{
  "d_model": 64,
  "activation": "swiglu",
  "parallel_block": false,
  "batch_tokens": 16384,
  "seq_len": 1024,
  "doc_mask": true,
  "steps": 5248
}
Each number is 500 + 40 x the weight over its row's rms, rounded and kept within 0 to 999. Layers, rows and columns count from 0. Numbers have three digits each. The size before them is the row's rms in percent of the matrix's.

# layer 15 MLP up, 192x64, rms 0.296, rows 39-110, columns 0-63
105:534502510547496546522446512520570598535466520462538546501556507522482499527480498459513488486507511516525565520534542523514503506532460437552535471414577519581483458447572481544495451497523583
113:459486435513499511445437415439503474557512497457357475467460532505478498515535503494532523577556480478477505562476464559517435488509468468488513536558550467484464453488470483461473495522532493
087:583480553419511590524553566525490541533519536514550527479586452540435465530452463474522490503488554516437538539513502471474451555498464488489541536486441489463514555500488529554458526523511469
121:475548417499491447539490512559456517456536502574523507477525485498542509543489498528493515520473477572427528433526542614483550503540458520478454421473484466526476521509529542509523494516543407
099:502506473474497478467512501512409445547430570501572543557461525517520540512449531475449531442503548494501519509503486550568473466517474470507504531460433567509490500447508513557578497476396518
103:534548491495460548495577566510522467534527446530534526571524480530484499439446615486399527484519552513483486542520524511492488509501464556527575506480493501514531509508516424467481536424537541
108:460487519505537517597587549517559509484490454549505412443487498498449441545575553513515489446428468544497557443472471541499502475570481474541466493535441486497455465469514531493498503531509517
100:423494518399541489443461450508570535547463559480487440546469462449496538476464518479480459426527500461518538450472517462502459494480532479520416456487556492481460520516527430531489557517487546
096:518521475526504532457534401444466469450436511488418467421532561541539495556448548497493523488535445458521520537465458471497534514466482445569526433521515521506497450485483444493476426513538517
102:482576455461556510424555526575468484447417488499462527522518463518500453564549532505475561484464483442498506583480547491517553448488475538480568441539563521477517437490522524494498472508519506
108:463504493469617490483461504487478521506579417484507470473452477492527484483541515457499506550538571551497531578490481469511538509564460475537507455538493513512541431560429513493595529525470515
106:510438513556529504465503449478523506511516472497575444555451544491522470547495516487548519481513439419523527496469513552522479472505512581544450527399477442461520455457574436475481450477549486
093:474447491504534550463492433527463532475483431503513549520548509567509502535454517500470566498510421512530490502550454508564517533433469500468632521422532515451497460508478490445537541490465512
102:515469505474526449471514484559491539454432571506466401439604526511558516550529490500523580496534492548383525502559485457525523467518488522511479515445534493533471512509490465527522453489506491
088:546473526478525481465544456508439518449482548482490506538487455448497556490490448471448521514474546539547620536413502531518530501432450528489499512440418514510560478557505553538534469520509531
101:483444484531535520499550522547523519478531539468403435521429445530492553418500532503487476490548483557435557526446468539485489470479486508447469436435496576459477513518467570511467508485464472
101:466497460574455509465528489506510515443486543421464547438467556495528499470455436512547440452452486532502509545589500449484553468472564548503532466524508490529545528440476512434464429496471521
106:494475487408510525456556528516479569531513442487477465513424460460529480561507500521502582562532453514512506497458522482548484487546487423585561489517531520537590479457463478526467503486437482
098:513457542507527614500502518494464503522410586479521498455521508514531571552455487480495507573486527470512473458516498575487529495546436449468500481521490454479534498470471528455389515446470507
096:525473500499408500471443467496470523493475521508520515482549361438504556498481486582541521440449564453531539501543537546475524576518524534451463528512477488488483533478491443471521489476499563
107:450513496534476528557489521466478406565524424490549526513506571521405532451467498540480444552501556542510457544535485509473535437469515484555538533503495486490422526438559461475470513513529522
103:472455505502489571534541466568493518523451509522485441503544419519435506444500507495501539495492548481523469553547452556549454461515411512445536502614486492515514539477509549473440497553473528
097:551476458526529538518492552479457519509447455509450531500516458490531521512457499465484586467544501510482368485499473486466466526505461467569532483463503443495512443463457564461598539532555505
098:511562422474496469475556524487509494519516488458530570469445482492508516494561485448506515531514529515560513505559447525499598558460592491531510429430496492517491511465494437438502448498466575
102:502470423429499454478515575469574499471533502441522422522531450455512473474562485552476526482490578487535492532548489498436479500466508538431485544477506523514458603480533561505489482449517505
101:470517485434444506449442536551496460517460496479489561439486423533480473502479455494534493509472482550502468522402511510464469499493587466496503452462556486509475464594472522435560533569475486
093:552583476535495489529497473468480473543492503484465481450443562419514508510516503527522526562499581553483467487488529495458502469473520533541433467490432414500590565492562528567482471536494521
100:522495558526540530556585465503493499544502478538496511513511471534456524530539510557486488522481509513588481522455542527502489490508523410493547459580415493543468510462525509537561398533425526
095:544454468414475540482442490481531459469501498502519527435556479516498462465503443452454461471532436526462544511526477511477562502429544555439525466567469476572534497558450539505482566479552495
096:555485557527520515554454349496512507534392464541511517525516510541499506538501533577528476526449524468528515479430481478506450488491515483433528563482466504513586500455504508497483518511462500
095:538497480504511470484540480522430506437567495482537493414464430519570526487455510471507536519450529558496470541473483574494540439516497548491483427533475581520500494582490468514460474536557434
106:486518464457528491528453511524563462495515517544448487480484512474483503547437520517543558536562553450510499489506505396491455513451541541463521523517456565499467566598519525506498481575464412
106:551473475458481539486465510500475488519434447521447494457479548460466544518519512517533555428560557503541435498527434482430568486523420417476507491506456479429532480509549553546519455477504517
106:545525508461460528526459511590432489506497492555458494475536500462459521543574383498563500481526505574523465518527504415404590505526455521507521516502442492487474493496513513502504542521522494
100:478548477459514526536453494531518580431526417511467523443465578482551526473505474571466421462488514444478475507568563512524556477514484499500485477507532460423523500507416495473517463466457538
108:457412452421548500551512548551471490420488469591482516484490553510486468504506477480537531499458437477478503473422485478506560502471541557475403495480567452512452555530515507480503520505520520
094:468558482498473485474551524539497523490544456445510494527464552522556527574508505553422550464598492469465529433487519488469473491583512546515524548556529568507477450479476465532450481530576486
099:525456546502467532502543509559516468522483512439485469478480476448517508471435488466505553408515457538409526463471529531520440429482436461527506453466451559471481464581521575533548493502523520
094:489472545494500495524545559439538549451509513579533525482568419440445435516435539538497480429524520532472519496450532489480468574495498489504553510498446521491538527438500432553559448484501492
089:473461485422519513498577547488501499565420498482516562454582481485551538497498534517492502458520557510559514540548488490515437530478523501543558533445474592547490562496510505512492458518411479
090:468507509477477530527463460540542506489552493449529498527495545528534410515519527516496497501553534515585602503536495494447492455509530448469477524484597465466452424528492517529429434505489421
098:470510474533484452442465488478509540469492502445496501406434513519432408469507499444589529530493510433513475481539533491527528557504557485464548475587492577453480478508533480493446476512530541
100:486497530398576502467416558480498475528513439548450519479488503502513497494437503507450497507553506458467498562551505468453524464530613580459476527564551516541502503484453462507498504529459505
099:582519553483535561515510534503536456483507484464487521505528462516434463441482543467459453484521473537485581535470489536500469496461466516481548549479577532528441486429496443526493429605541525
094:463520503491501491523526480496513446501472543526537501528417531461408402550433514490516458507525460446512453533550524544561556451475510557425471551490505518550488528506461538521542427495532549
110:493521489551458490494491537518555558572479541484466481473512509486439646565477497427519574514492548546504531507492432509503493468504500437490516510496486580546555521498563520490510550542527493
104:529436505486490470445473461488486407531497482512535496512535444522572447524475528512464526494442465469521553427429496497504454549518517501499533476514519503437405430447517463590536464476461522
101:514436490565576505425531519557461507539540481458539437550512478521529529511477411548490424496434478479538493525486486496468478473530426527561442531505503560481495520535524533523490569432498467
110:568401460474518474500496566436466478479483449462512463514554494505508483458540451474470524519560522535476573485466473501526563532506536463537552511446485488439589545493481515527455551435551469
094:502566486526469521493502486578514520538430476441502495540480500479499482488499434510509500457615501526463500537461425512475502576557538412493477513470463501496415551536482430516550508481559488
111:462486486415525453474471507464459446529545513463490406496464467496454523476538516488487494560521535461517472588494511503421573503546489428430535516548480478552451523472458494491520418499480542
084:521428432519485479424490493495448426522529493453427531543477522486426561575480498501421460465471494527498525460525434481498564506526473495551540455546515479496455438440516511513438498488515546
104:507491460460492549485459451463517568470523422486449549531409500576479526503524432564473545449533485525532542492515525543521418494436449448483519555476563559466480492531496527522483521485481540
103:507502524497531508494492523496479492506533528506458498564506452473563542458556573516421471494533583490447519413570478560463406487488565537481464555524505490490491470476490527569546462536445523
093:479517529455560500524484498507510508515552465479566486536474578463495510531461509565564560565444459609471472423492543474465494464482514462444505488462504545548437524470533443502492543487565509
099:521511487473443483447512523496548534499547507458487484530452477503496406554563423492525502518480486516388497499439533429529476488542504430504553484512560550481481520506543459457514574515463569
095:531558469519535542514523581528546502482515530507422478430551537496493566480544491508564551550415519524506475566517470539511484527471459528577521547457504551523515545486550460563533464543483462
092:503406500485561421492511518494509470506489561578550412486488519487432507493477485496525519529521524488566503508481485492454457507519497445510516533587455535575522437483443481503591479450543519
098:424538527496524432423476458550476521479444524534502484439449492542508490440491531495499470511484577434498448499468543523469591512546428474494480490459538542467559514523569518480496538506435544
112:533494472456537501514447535480508417528509531501480487502577476465516507470458496520528483478504486461521522516429555427515412558429446491416515373501534484517492500507503519459478433504475544
110:551559398533462472475526454480483503495489437488499464532613533477492505447484451503520547458542480483526542449471465521535506586588509428513447485470531502518538493541490557512484548479495528
101:505536467465482550446554523553530592499531559456438486470484485477501583549500580464467519581498529469433460443534518496480505450504459517512506492554524476528517578558499509483512553463544472
099:484516535528530491475510567398523522511477556490507520499465436499550519560492495477517539469432524475539553594482460549459431516511525423538491501466464464421503521488544490544562564474490462
100:545504581415475498500505459466492539535473503516460523520531501571508488440461541547498463492527480551603472531588454545457512463518551525487473486459462507524492498570489611460491509510491471
100:515440490458471496482477428532480443530455532503525569498440533485501486533486480492469593465562494552519532575566492490499544507425489524473512450416479477413521508511430477478483489514550554
109:458559529519497468430476498484524500476484598486483525441513572435491584443474463512471485541559544493558552458497496500482494491480486448511403492486584534447504522500528516490529565522472447
118:528459413547422522487463511486478502481484498527510497533522555446512486542497547434480499549461543554540535497552510439443460501441490490433520493547495465564500452564461492591500543504572527
097:466494456463534502532439548458543517502459512484555507526487545535490436574549478438490445551481528499481462552519494462541535527405482467531558525411475469507532518464505500507558435590484496
109:484562503454499466533445526480520558499494565565460425528441493488515509493546485531507481540544553508570469519495469488506496486541508488387505490452536568539507509565457547448490525583500432
104:480498527531460416494567532537492546485567498495476416532514435571463530556497479529447552472477521401461473484463530556517549472485463476452467487501609498485510523506508464484520519468542467
100:537570412488474482431513525518474527447460499484519485512424442447489455474546477497487503477492559476467504454525505446477558467459487566436477451444561522542437506534523485503403459521499473
102:565550470520531525486547500501523486570479533471446504468498523581499550524588505541486497553551511536509499432562561517558463540459497540513494416520526523397423495477522529531475510486507476
# layer 15 MLP down (transposed), 192x64, rms 0.172, rows 39-109, columns 0-63
110:459442514497535532581540458489481519462520529456475460484518507443531500521523454477474432527503557506532467495463430568452486596533475494525526486530555474514425488496519619470474480534457460
113:496435549548474524499463459505488467464514506597412500477521473443543516512540551497523495569490483434548492487503540470481485505542520461537492542557536446546498457498616477462551528502436533
094:486513373543457453524523456477471427452507549541530541463504532464553482566517476513480553471505496490569496512525536485496494543498606446455505444579546489510458475528490507505487463473470537
113:483557527575471540430565533470481496473437529550456549531539523460463463487396486422505527437493427550553492508514545489471482469497517522522527443493478451543491438488456508508486447546492520
094:459498505494546516461475459505474455510471496479539541523553500503508492521428480543511570525512552518488481418540509442513442549515486542545439453583503520490511533378437534429510549493544519
098:408471494481446530495506458475559481491470460456446456500487469467556439527568475513549495469480461485514513577509448510491558552499539440497542552527564445499430447499479520520534463562436479
108:469552536469461477499497535528440453446484535519472502498559494440503540548516466510615512433473488483511539484440516547533476634544456527491461499457505481486495473526463420514454511485541495
095:548484384483485527494464557554479489532472496479520453515467498391548486506490550539482558555531509450546508519503491510488515517383476433562529525534508472563510505503546510539532541482473466
088:510581520468441513485499495465440541489469585476488556474429519512353449529490479533561459532543455394494522507523495476488470513529494535499462512530504489503457488498508522457480501474542547
101:489466468499472454468506451419465500501515470571400493513539504555432590480511541483506484477423548521483507574461497517513520532492545586558518433525542462498538483471555535503529495485458490
107:522536512516482511462490529526481513475495469488460548436552499501503598580499466424467443561497483460513582460463494510456490439491472502473545566563474394527512489513486577469485464485534487
107:509543489490488469496456510533468498465459506457548493501529440510521553625487486489435545481518542434550464473482517595480530543527433553528510450493563549507498461443473487478481449447478557
095:486519502507477540567500462507520450459507545499406464468563494466543481478488418555470499455485472550513507547505482545492560359509494584465464546554514502503491512475510490541496538490435488
102:535525535488482515513512504474535524550504532508481587533508502509547480508594499483500466503532412449515556406533563480447481556517548465590529515487463481408551504464514457496499516440532531
101:539496511502514462505512498556476482539532496506493516483525512484468453465478454481520497526514553462530410542546508490492436639507534532539468463488505472452512479533431439482571568568449435
097:466576456510436479478443492471562486490525429526473453573503474418542505548511494501549531522505557454517494492484555542517498509536595454508501544612449475498532553495530472519482528503530526
098:537445500467500480534479470515543506417550529474515494484532416513518535503476428504456530562511449487427482528520503544469574498469618513446481528513494436524462524503581560454473466495499505
100:523534524518524530524565433524522472469566533550460473459526464557460535470477499508536535538571510571453427542495522451553560527501544597427499518468474544500496528491533518501497479458555552
103:488482460516450445463552507469490480494409530497520487532486489505535514467499472534496453449547528521548478493543443410483506416536538511410468498477501567458534509415461488500428532463433476
098:549598461523482488506452520527500411492527455533489560496515530454504409503477511453409497527544502534507470444491514425462455417480512492455513456483460452478523502487547447479469496435531517
097:492526521558573498547492450489485489545479520480524517460538526480505500474511484547533580532575468544555600483460493474536530452494619544449489460512514443466513494537463438465520461487445508
099:411504531535480561487465516519581424531509476448437484503479539534513456488461504510455475482474509513495464491567496493538512547419493473442584476475492589466480493470488433502482450572489453
098:478482447468517506510515494488437533461563460413518492492508517448546567390516504460443490497483480477499500480536461504492458439510464582469489445557546515486474505553491488530497604441489447
096:480462442502482486508499471554520576512550503559492436532529453448475522558479537518572524533454444485393494486497510528482498458504432552473511558516447454524478473501558551572468527472560505
104:482479504479521508512475523499476472536475505467547545465527505558530539482509502469496536415434448447462509496454469515536472609535550526619502421494485477452553436544467519494523486496514426
102:495503496509441394440491467597527568496504515586500607480516497534486540569445535470515453449546556462499518506434441515524484491530517545532486525499530466511462484506519516482490449485522471
089:484526547452502522525496505480482447504526483519579519463431558548487502478589485497448483564505499518437469559567505491533423471491433529446480518468473449512479458480500514494493398546435546
101:493494481531498475539428458471528461491519479488463553529545495580466402464485500449521434476520526467537520555527437506466443494491536435441502490508494588518523497488510464448577567466436500
091:481543501508519521481525498421535579476457558474478468504505455508528556504512526527491520469547527519506462515489478545537520499535530511554517487456483536367492603571538443481523559574503468
097:473455534495500479505510498547509542533405506511498432472472465494516520579472436530533501455443438474530491509467541537516570431539548419523445527501400452567535502514524517553512498495490477
095:489561590575504504474480531447481469582462556508460517501480518537485470462532530575444516465564493480466461463501518486492541564477466430449487558453489480484512593488518484514466521559443502
106:442448470503490612534522507511581597516520492498454472494547502508493430472515518483531450502483491554474475467489480533471497448492569484527452548471547489477482482511595556474444493580530496
104:505528444529508563442481524543574507531499543483509470494452481550512489482556557528509514469515429466539464426522491448555476512455439473550471460560543452517430497508428475495504570479484421
106:463529498548516522442503529474547566444528508510466484453425516546500490504479461556517425529431500444535544568527463499489501436500544433442461531470548445465515513408504552499496492535533550
097:443465463528547497542509583482497500600472512442502438502437551507534455512489534536473436555511416488458477512506555433524527476442505488547525517440515476436533501546510522536504465478561467
105:422469419543539517552480499467495546465519481577467532482448565533524458480449526440467472493492499449491546585550496445526521424447500495471560434483482551510504487472449510489517481442465486
089:514535469454469469509523493499549489455498517491462458519549477419530478511430576490477538522446522448448427473557516543414424565519476478492513484501520549447470459541527456533554531509427508
100:535602475457476536457496506498446537564548429470497535531537545547444556512528468537499442468418512461527492486471485467509478525486478503530441576521471466543481501474445527533436546456472441
106:470481558506554551525513502492530425493455489522452416522511498488570470527436478459532452508529519443513531406536460476486503523543595455434505536517458443463525431492484515556509494484493549
094:488542504551506586526471516514583464514533544517515425555476629534440467497480469502508511479416542480532503584558503524516469501507475507499432477525541511537530475494525463553464483514549496
094:537545523481485580511514540502516541524465447475443498528519507533484557578512579503540543508506442443501495508457478462528470620469496535590505495531439513440525506432488527520471540537469528
110:552550489505469566579429447529480436528504497565479505489530535537505541532529412516494444458465487532489508501465523594485484553431422504552483529481562468540544498488486501463517493432500488
095:451495483571488396533536535515516506476535568583521507498498494489483493583480528474564491504494504526487523515558479526466561388494473450532535471412550510501459544548486507526511502455547530
100:456499458505476492486507455461548449520492416541513557513503537531518489525560478496500467540511419464507506477519439458474449431493633481500440511484554510442491561489458566475490523468480551
087:526437495477524554448426492439520504505480458486471516573495406482517522470509563506480511547502507566461486504514476528516555529490558444514504492451460435510553523489441425466487594438532485
100:536457505502486468482499553507492493472492496483456503453509603623511509467512473457518549481532456514532540516490446587515533459567517461513500573428483546558493561474475554477469551522539486
101:495507484558540431535477477567475488558535520450478536522572512411554502516521488543482571533538452518539474512472488523512526532572458481408509489559563422473447469525540522458492495515508535
098:509503440487508473457536514563499505510466472451498473488480409465518499491569411580498514563592532435549494536533504480452460470561575483538499491493508503501444446439553514478467484463500526
106:565531501488433553479525462505532519497531458512474490507516520497473542548516559386514439498521526455567522482489524436494437424490528550568569525505516466455514535477419508481503517503566551
095:497515467469539555477542511540577483441483530541544526499454523555504553484488565428467446364514516529470545458510460608534489492481500508495506545513526492504482511472510512483477463418526510
107:517535519514442567529484440479528463511554460488481463585519455516412509475519530518586556450521489480511541505504532464565521420505433507479477534494484456540524533506507420437436478464535510
088:507478546497568550496475494515559529562537489446516511461494505475544399467510564530454512517485476531482460517500510503538430577542486496405544496519535511465440533539457523456544490442451429
103:478481507474486481483518529523437439458437470529503483531440543535494535491552538579503574422498496474543490400531528554443543542553516465517560519471546496473480452516528514428531483482533562
100:492478525594481487522540539479457557525513531476472424546481493548462524437569460558533470491477470565467516495555435526476577519498459522475520585527467501483544483494517524494487508557595469
099:458519431530475463545529446533497501448504536534501538526455453506530576556541483525519491494544474426547595467476474506544471462488479501586525453573516471507452463478566482476532502511415481
099:447501496548492490489466539482448491454464539508478480545565530435497470576474477507478548539519499566459532413500519509543471421518567438590521518534495465500476454537554508513484411477498458
092:483571527469437467465607504456463514482508518473524474483521502535433528481565398491503472497443555532552537608498489498569552473478484521453495520449500495486554498494500483475509553523468546
094:529542452486547530437438528524484573527550507520438461539540445467525456473456501555524477512494529500437466523497579520473490501511561424505483514513533530489513625512526561559521480503511451
094:477519468506495490476498497515481479543468450400568508482519529527476484546583445466493505457515523628523527459476477554550501516488456504513503464522588472435497439432570519492512541495524473
107:478541494490507485499425438530506431540587514443474501531517489523489499534482500490522554475458506545409513527536461476453425445459443526448447477544527570436507500453487506519512516401497490
110:498524505535475460485535447477459502561480527415520520511463531433492478522454442517513487413492433503560486503467441493418472397480536426488550517531499509520490523568493505457424488473516475
094:503513453459563563584532511479450421491500500553485487500551473490522439534462451480505492495510508538483504518478504544463558616529537506463508517455585529465486501468531522556506494503511611
097:558499505483507484507520416527539555509477543540464486518516549467559489472431477521519528541485459594481432474478488431473527435486541445579466552506474594516515463500488494476417503507482464
100:453528515467538451501535543504537444439492587480507506498434551420473534610465476445463468534520528539521581444532508511506537529471469455535505517490475530562471492503486539485482526480562564
102:455524504530451636474511484498518568553437448527491455525533453461504532488541470503566540495529499479527474506544484498526564399524525497479475505522549500511543547556490465417503488539456481
109:467506475508492471469488511543458431539529489565420544544493560554500532548471582539487506477561445498508498444462470531445538446484491504581471477497547557492479522431562470545506501509578514
116:517508543479492545472502517514548531485487532447465511510481476518520523456502470517597520415525503475465493461555533600482503534466378514454479471440515487493515470468497512537447482483504380
093:498483520474513500488557534513475515490495541589467533495545518427516540506431478497498552485485508478552492471516505457393537517514472518506432467501605472527499592410513500466530510422491464
104:485408478488465545527506513530450462498538416558489504452454532539542490503437449490544516422479540483529481496589515448482556431534561510551465481512494528557505473484419545517459483491490522
099:461523554451485523542537540454555501495511601475507459466458474522470542441484489529567555488527537444478559599547505428465514522500571532447499472455526552511550501490522438522516488508523473
103:515460539465439490528501511529553477463459478540461525540513450498460606545478520517511512459546481522468494457548503485464570661493519530505536512454500510482526420500444495492495457512505535
# layer 15 MLP gate, 192x64, rms 0.282, rows 40-110, columns 0-63
110:501527518400502516509495543510477521482561538398530566457510517461483456471501431548434543461468539532529494447499507508528537509517536439506454424462548485539432513431502530476510452452534494
105:469538437528536501506489497457509394478505498556493546485595509463537480489574475400450523495478490499530442518489474547517444466544516442451541458493511428470458460472539555472472524471521525
099:505607435484537508480549506528455470496513580471488500464473497470467565457487490518520601498530516537469526528465534522508522539521556507461479527465402521483469433556525507413534508546531474
107:451504517564458536515508460463490519511514509523485421504476526476527514458530508495485459522421402473519522525494446516441535531451511492562552489441467414402431492579499495502548525485462512
103:500469536507568577522574463480461507561587509490531553431458484543502474525482492477417547489458480563492462523571559519531532461478451542514564525485502518506537448485466526541520565464509523
103:411551584513529487503473421486516496478492525436452430518460520492473437542543495530519512555481557506478554514470523465440486540533457440432487448451557490477472458506546484517528517533576489
102:532464509457457514471496458539445539601490503487498396483483492511460550484531472522520471520469485530418527497537598474551512485498480486562480403506499497517527536573570519486469474522498556
106:516488503490550478531514511494443522500616541514547458455446498512533509484448506564587483478475468480497530536528503527548589490474522554496550501479499489494518463532539414447529568560577504
097:506532486481488552466536457483437548559462549483499504564581511528590505525558495494455469470489439495485515558537493530602500462545502498559485530511532560403529471483461518512545542518524520
108:440493485447565535543522480445469481523528507467507480444528456529538449531643464551427498558560510513494578517494501489517476502502525461507445541522438446494482465536524475494549525513456476
104:506463473531443491466469514506558569522461461477484449483529552494508524618491534451478483484541528476486494543503482453461474505525566493499528520457449557517505451528601473451493575460575455
095:484451486546498597503416453466467510521484509469452518452545486496517551560483512517439485492508536453516443559567487474496559454486551572427482462527560532473503505502489467539513598463493502
100:441489477477524506601554546488499517407489490523447546401503495511520491535502465523493577483518509491513448482491522478496513546451495509542493497480522442519559391411496469492512447467556502
095:508492479538525461431536548463454476515462515526562519519508449526518481480529468430419519490415582512497518521630527507490451472406523513502530487490477488525482518512504453498576466537523533
095:563497536489489519431611563527476474512508464482477507444496549521530489524519488534508482507545583445477477476479517534534507464506550414420511442589513449573489443478527502499544498476500488
093:485502467477479448488436535570439545518473456498466457509514475511500484528495494505512521546556460553515586512542514492524518584439373467472443463490488497503515451430530469518424476518517544
106:453534495483473524514478464515492521492526554552445494491475502481439546514525444478542521595524500600558490473537486441538491461529498490436466508459453464494511460520511616435524523482583490
099:555513551469498521446504485432502581462505435543439517495487534510457479527535471493485587548485498569565533525538491514522480474478464561499553536495521526504487395491530490525478475435583454
095:496451554560470519466513470516476515504541556522540519561504558488525495529507525453574535561436482552447491527457444488421592529409510439562516512456438502546529512504483502510532513486526525
098:541454544413469569490517577406483486411480545558493488531481544475499501534524499479423466504532513510458476482488516505474474471448466467445552500481510538393531489503521509480534553490475558
099:509497591542409489478491501522536467569546508461534505471469522450502514494584454537518512542466464439523524516522570499465564529452571530433565514453455544454541470483510537482533501480504455
098:558459565520509534478532488570494523526472515497457564545565533485510486493462447444501526393540463552523469489514451532533428532429483512516471531491550557468425452485469488490429514472462510
100:494476473474492535557526545448488448544459441459499459524512458510496390528458526476488481516478525560493511577483513564565480446444528456537492468464525430523509468465468468500464611482532507
098:528468514497513523442540496540456517555425544536488462541511517465474524474515466509568520454479466515524581447478593487467412527503545452516496531531489441513529439588494454483425505464511530
106:489451493515529508568481540496476488496457498542556504538558505509471473518495506445456495424458538553484550545500517402512459459552527497480509443625506514573415490538513544469472528505509467
103:453409451483520468412488512496456477456427506519442469539524503508472526457475437514478491468470450505554490549499459465489494456513453446485440549506547465399447504535526499509483564482568485
106:454547534554503493497585450481568476513547528544531530457508501464480533474521473547467513596504455519462464477562537452476516584496449500596543512501494433451483455487485524496536433482469498
095:482430493484545528578537476464526481443537526454525545489541487452523547567443536614497492523447533527476494434486559531514504519490471495525510504497443442471491559511496512529541542537601515
096:478504522493483465484455506517503540459441547503436443534469560478551466529523523489530446454498509590511528465509540500551449540467495539424402545523554491439491480494503495575558492471546565
096:497457490517466534416483458494475570520396489437484478516453566532557511510533492470546471510509498546567440556469542445506500418506512457467527477438456525451426517464498505531481469534518477
100:491509463469456491477541525496538497517478500514530489540464485436501450531470487446468406459521455568455510526413514482555484445464462471468499516527453504478511439469476443465589531534562405
104:563483543445544478558496520503526491492471468430431506507481520436494494500507511582517488467453518501511577603459480525504478527560466556510471513488505566514463370485514486484510475456454516
114:511470552542489550446458503507427542424493447553558479474552524459525561545512469477493531480538495512503445502480551565437528469565495572503511511485512548483569551488548531451505498531532418
104:557483533587517551475472478539489528513536437494515455487522526561495515507498548507484467465469522473512499524485504421562446431530488479436509608561536485476504527435575491522495474496524593
109:496505535505493489467568523429450491449508491561485447503530510469518530473576487556481447477571503598497520571459491523470524508541466481425537485527528510472508495492506472463450593451478588
101:486497468454458444545470454482526536524501584515464471507531536472560508475505517509506538593490458491455522490546490571428511576464500522501483418549454518517500470546485506572609510494474470
097:403465512483581510500535416470484483431533503497471531500560513448405511483435584510515473484508510549525414486530420476509495470496506505505462449467537518458472488498527499455507430473484478
095:562429483516466563524524504555546495450466506506479472532533519481534457434475519469493497468498567484473424507504392516456487521512506518458497501493478546453481507577500519426602461426471496
100:535507516428477453472445489503441557572495553530475483470539509518481411416556553514432544490532553442488482485524581489501508500460507538487495536492440585511531532511576487545489500501504498
094:465544561452507453480490480510499497444517476528444454484482470478448467529507475562523516509557535569508447492523467549513540473499488402429465471561507437483590519458586533538483525517524448
103:517520548536478506463415483528522453529479514493435484516476535516520536538531397552468415439517507553451493536490494566468517546502502521495453522516567522583568487479503532477531465429555480
104:529468505408579519470548566403491466552532501479537480506462548498488474467442578509530506466440551493449470577452528459503550465477577512451492532487534494509549487507462469474527536494476502
098:426584509552504478496477451456459448527539526472575443558497485518484490491517455508455526552463494523467485555563509489525497474455450464479570486474510532422455447473445596488496493549478474
086:543507505488491472507486468563458545524545540550485553475532483465495571479471419506540502466485442525580487546464428443411542485518456479533498500477453458457508497517449569467428540445484488
100:541472552490524533418543468457439486502584493465521539537539512520490508510476535477446507508490452567488514506498515407447576581435502509479508554468432501531513524542425501485497434515454506
097:575481504458517494526483518589537501556475555463537443569496486509494490526414534475503497549435514523518472537458503504499491477563517507458493434521529458515513488558523483426580591483550450
110:617548402475463498452471503523491519562525484474511434486475452458540571571549464501452508518463485495491540470388529476548475500474508520497549516520498502492520490437464490515567481517523520
106:506479502471524542500403581443488542442530457525536464460515519494528609442515441541517451538512523524531590539524473571529495546538505468505490507595503531496487496529486482490495513469530554
099:476514442520509447525491547501455541486470453490467455544504534481486485451435420524456489432457489548574504430449541550521534573475485440500502475442515465403524484504509537510522508581495524
111:499498520440474451525507488578487542501559512527439513493460526466500518571450525496428490454516471472495457471502473459535403457404465530457433498505504580474514472471517545477529519477477415
091:455484570523483534560490508484569536512436534474549448535510491518593441475486493484443518546516478517540436479516546494438552504445468454500477578486487481581475514523472558516484508521540415
099:518506525424497530498534494596496557436434472545494480569426480482498546526509534428462481557529501526478527517449561488457503488456445517471536582501490550419519501479532555506497555533478509
102:557513426548472508470520506548540506528494473486437438497522586553561497573537480545488566453481544478448493432514450440466453528564527524476516547530487507470458478505500558494482440482540448
091:435459580432435543499435518531532521473523446507549521578544529481445463486514509470544478532519507436550518460520533475477439480493435465433518512492491430505464545442567506511442497503511471
101:487524533570547504506544375510480538581488514513445481481422518521459536440531450574445555491477545434542518545516504477510474473552469439481480475447479509531512488498475526478481504545557514
104:456513523501520503482475511489501524482536495610532601487502467484515461500512568484505510476462477517442594479436465486513478512432522562445437469526466473549453524522579485510599470502479502
092:505496477499504501521466481511503511532516419563583499574546574552552426530492519469445570513509474527565428489521525518575509485533513474574460477496546531431455536475504527483557519457505478
094:489559508455505510420495522502495498474528425396537514533453489523498577510526443534507502454520578569496577459506458463490526518592507514454441525477481479523548447524512506518548508554534485
104:482488582446429542508439497538536553493440574519509512533559489462535525491579568530432538532488484478484539514492465536450444555547516483490498552530483508488572491560505485494515578487522550
096:502566512480539537453510479477474499532528535516490483420543456427519511572553455539486435489490463453452498559437497552477506531555460416476441548519445492496430526491428510525531466519457497
097:509484513476546465498499504550530500548462541512475492529592493516611478486540508505541528552549469494539453469503567473536555496479603487487534591508507441513435472460471567540475533526501480
096:534464489536596483422435500548459505498554468549543440462474534519572535391545481443485503463477500494490513510548456514483559478499488480499505502494523579531477418561464488545512517478499482
099:507545511504503485494460495499484469469528513510457512538512541516593495445466492518532530494484502460531507603504550490582497549531447532554504476519480584497447461578532527519617460460527551
103:452474519456566498414484478473547523574555579515525538496426455546468514537460518508443506539477531485517478526501520548560549517539498549432527489576535538550539449515495480465542487513431505
107:447533539421502587462519483510499503477523560507484587442560547471568517527486470434509407549522492490506500499481435459572472535489466555540457513476512465496532543465445537467502485547490491
106:501522508450515589469477528515471485442540527596489536518526549491455510494559505506531469485520536537463534563476433572474518488517559549463529521479523477513422558598537544525500501513553449
101:514458541418474547521495537528491537465461530530505550475489519435610457509480574448508490502424521509524538467434462461412452454514519492497510532518509518465482471525469485520485508414443446
104:500557597516545512429514530501516514525530492501452463502522477554485509530502565561513461502457478470501478496518504456445559546507501430509410495483561483474523452475612446518499496526440564
101:543500524504510511483554460453436452536530544544540512442521564507518550440454481548504492442533523504496463513549564460452585509495482440522488462500459474445514543498538428556424493474460442
100:479522492542491479458567534478446523518520393527484530450463504453558549539535451433526503548474487522401571538478485431485561474483459481511533523495551459469517525469502528473535534480561548
100:597448578531585558479451513463503509509496479525531481450531466518550483514573465583462502476527480489507573519517531501560491474504514493527476561474513502445490494444456573477457517562553524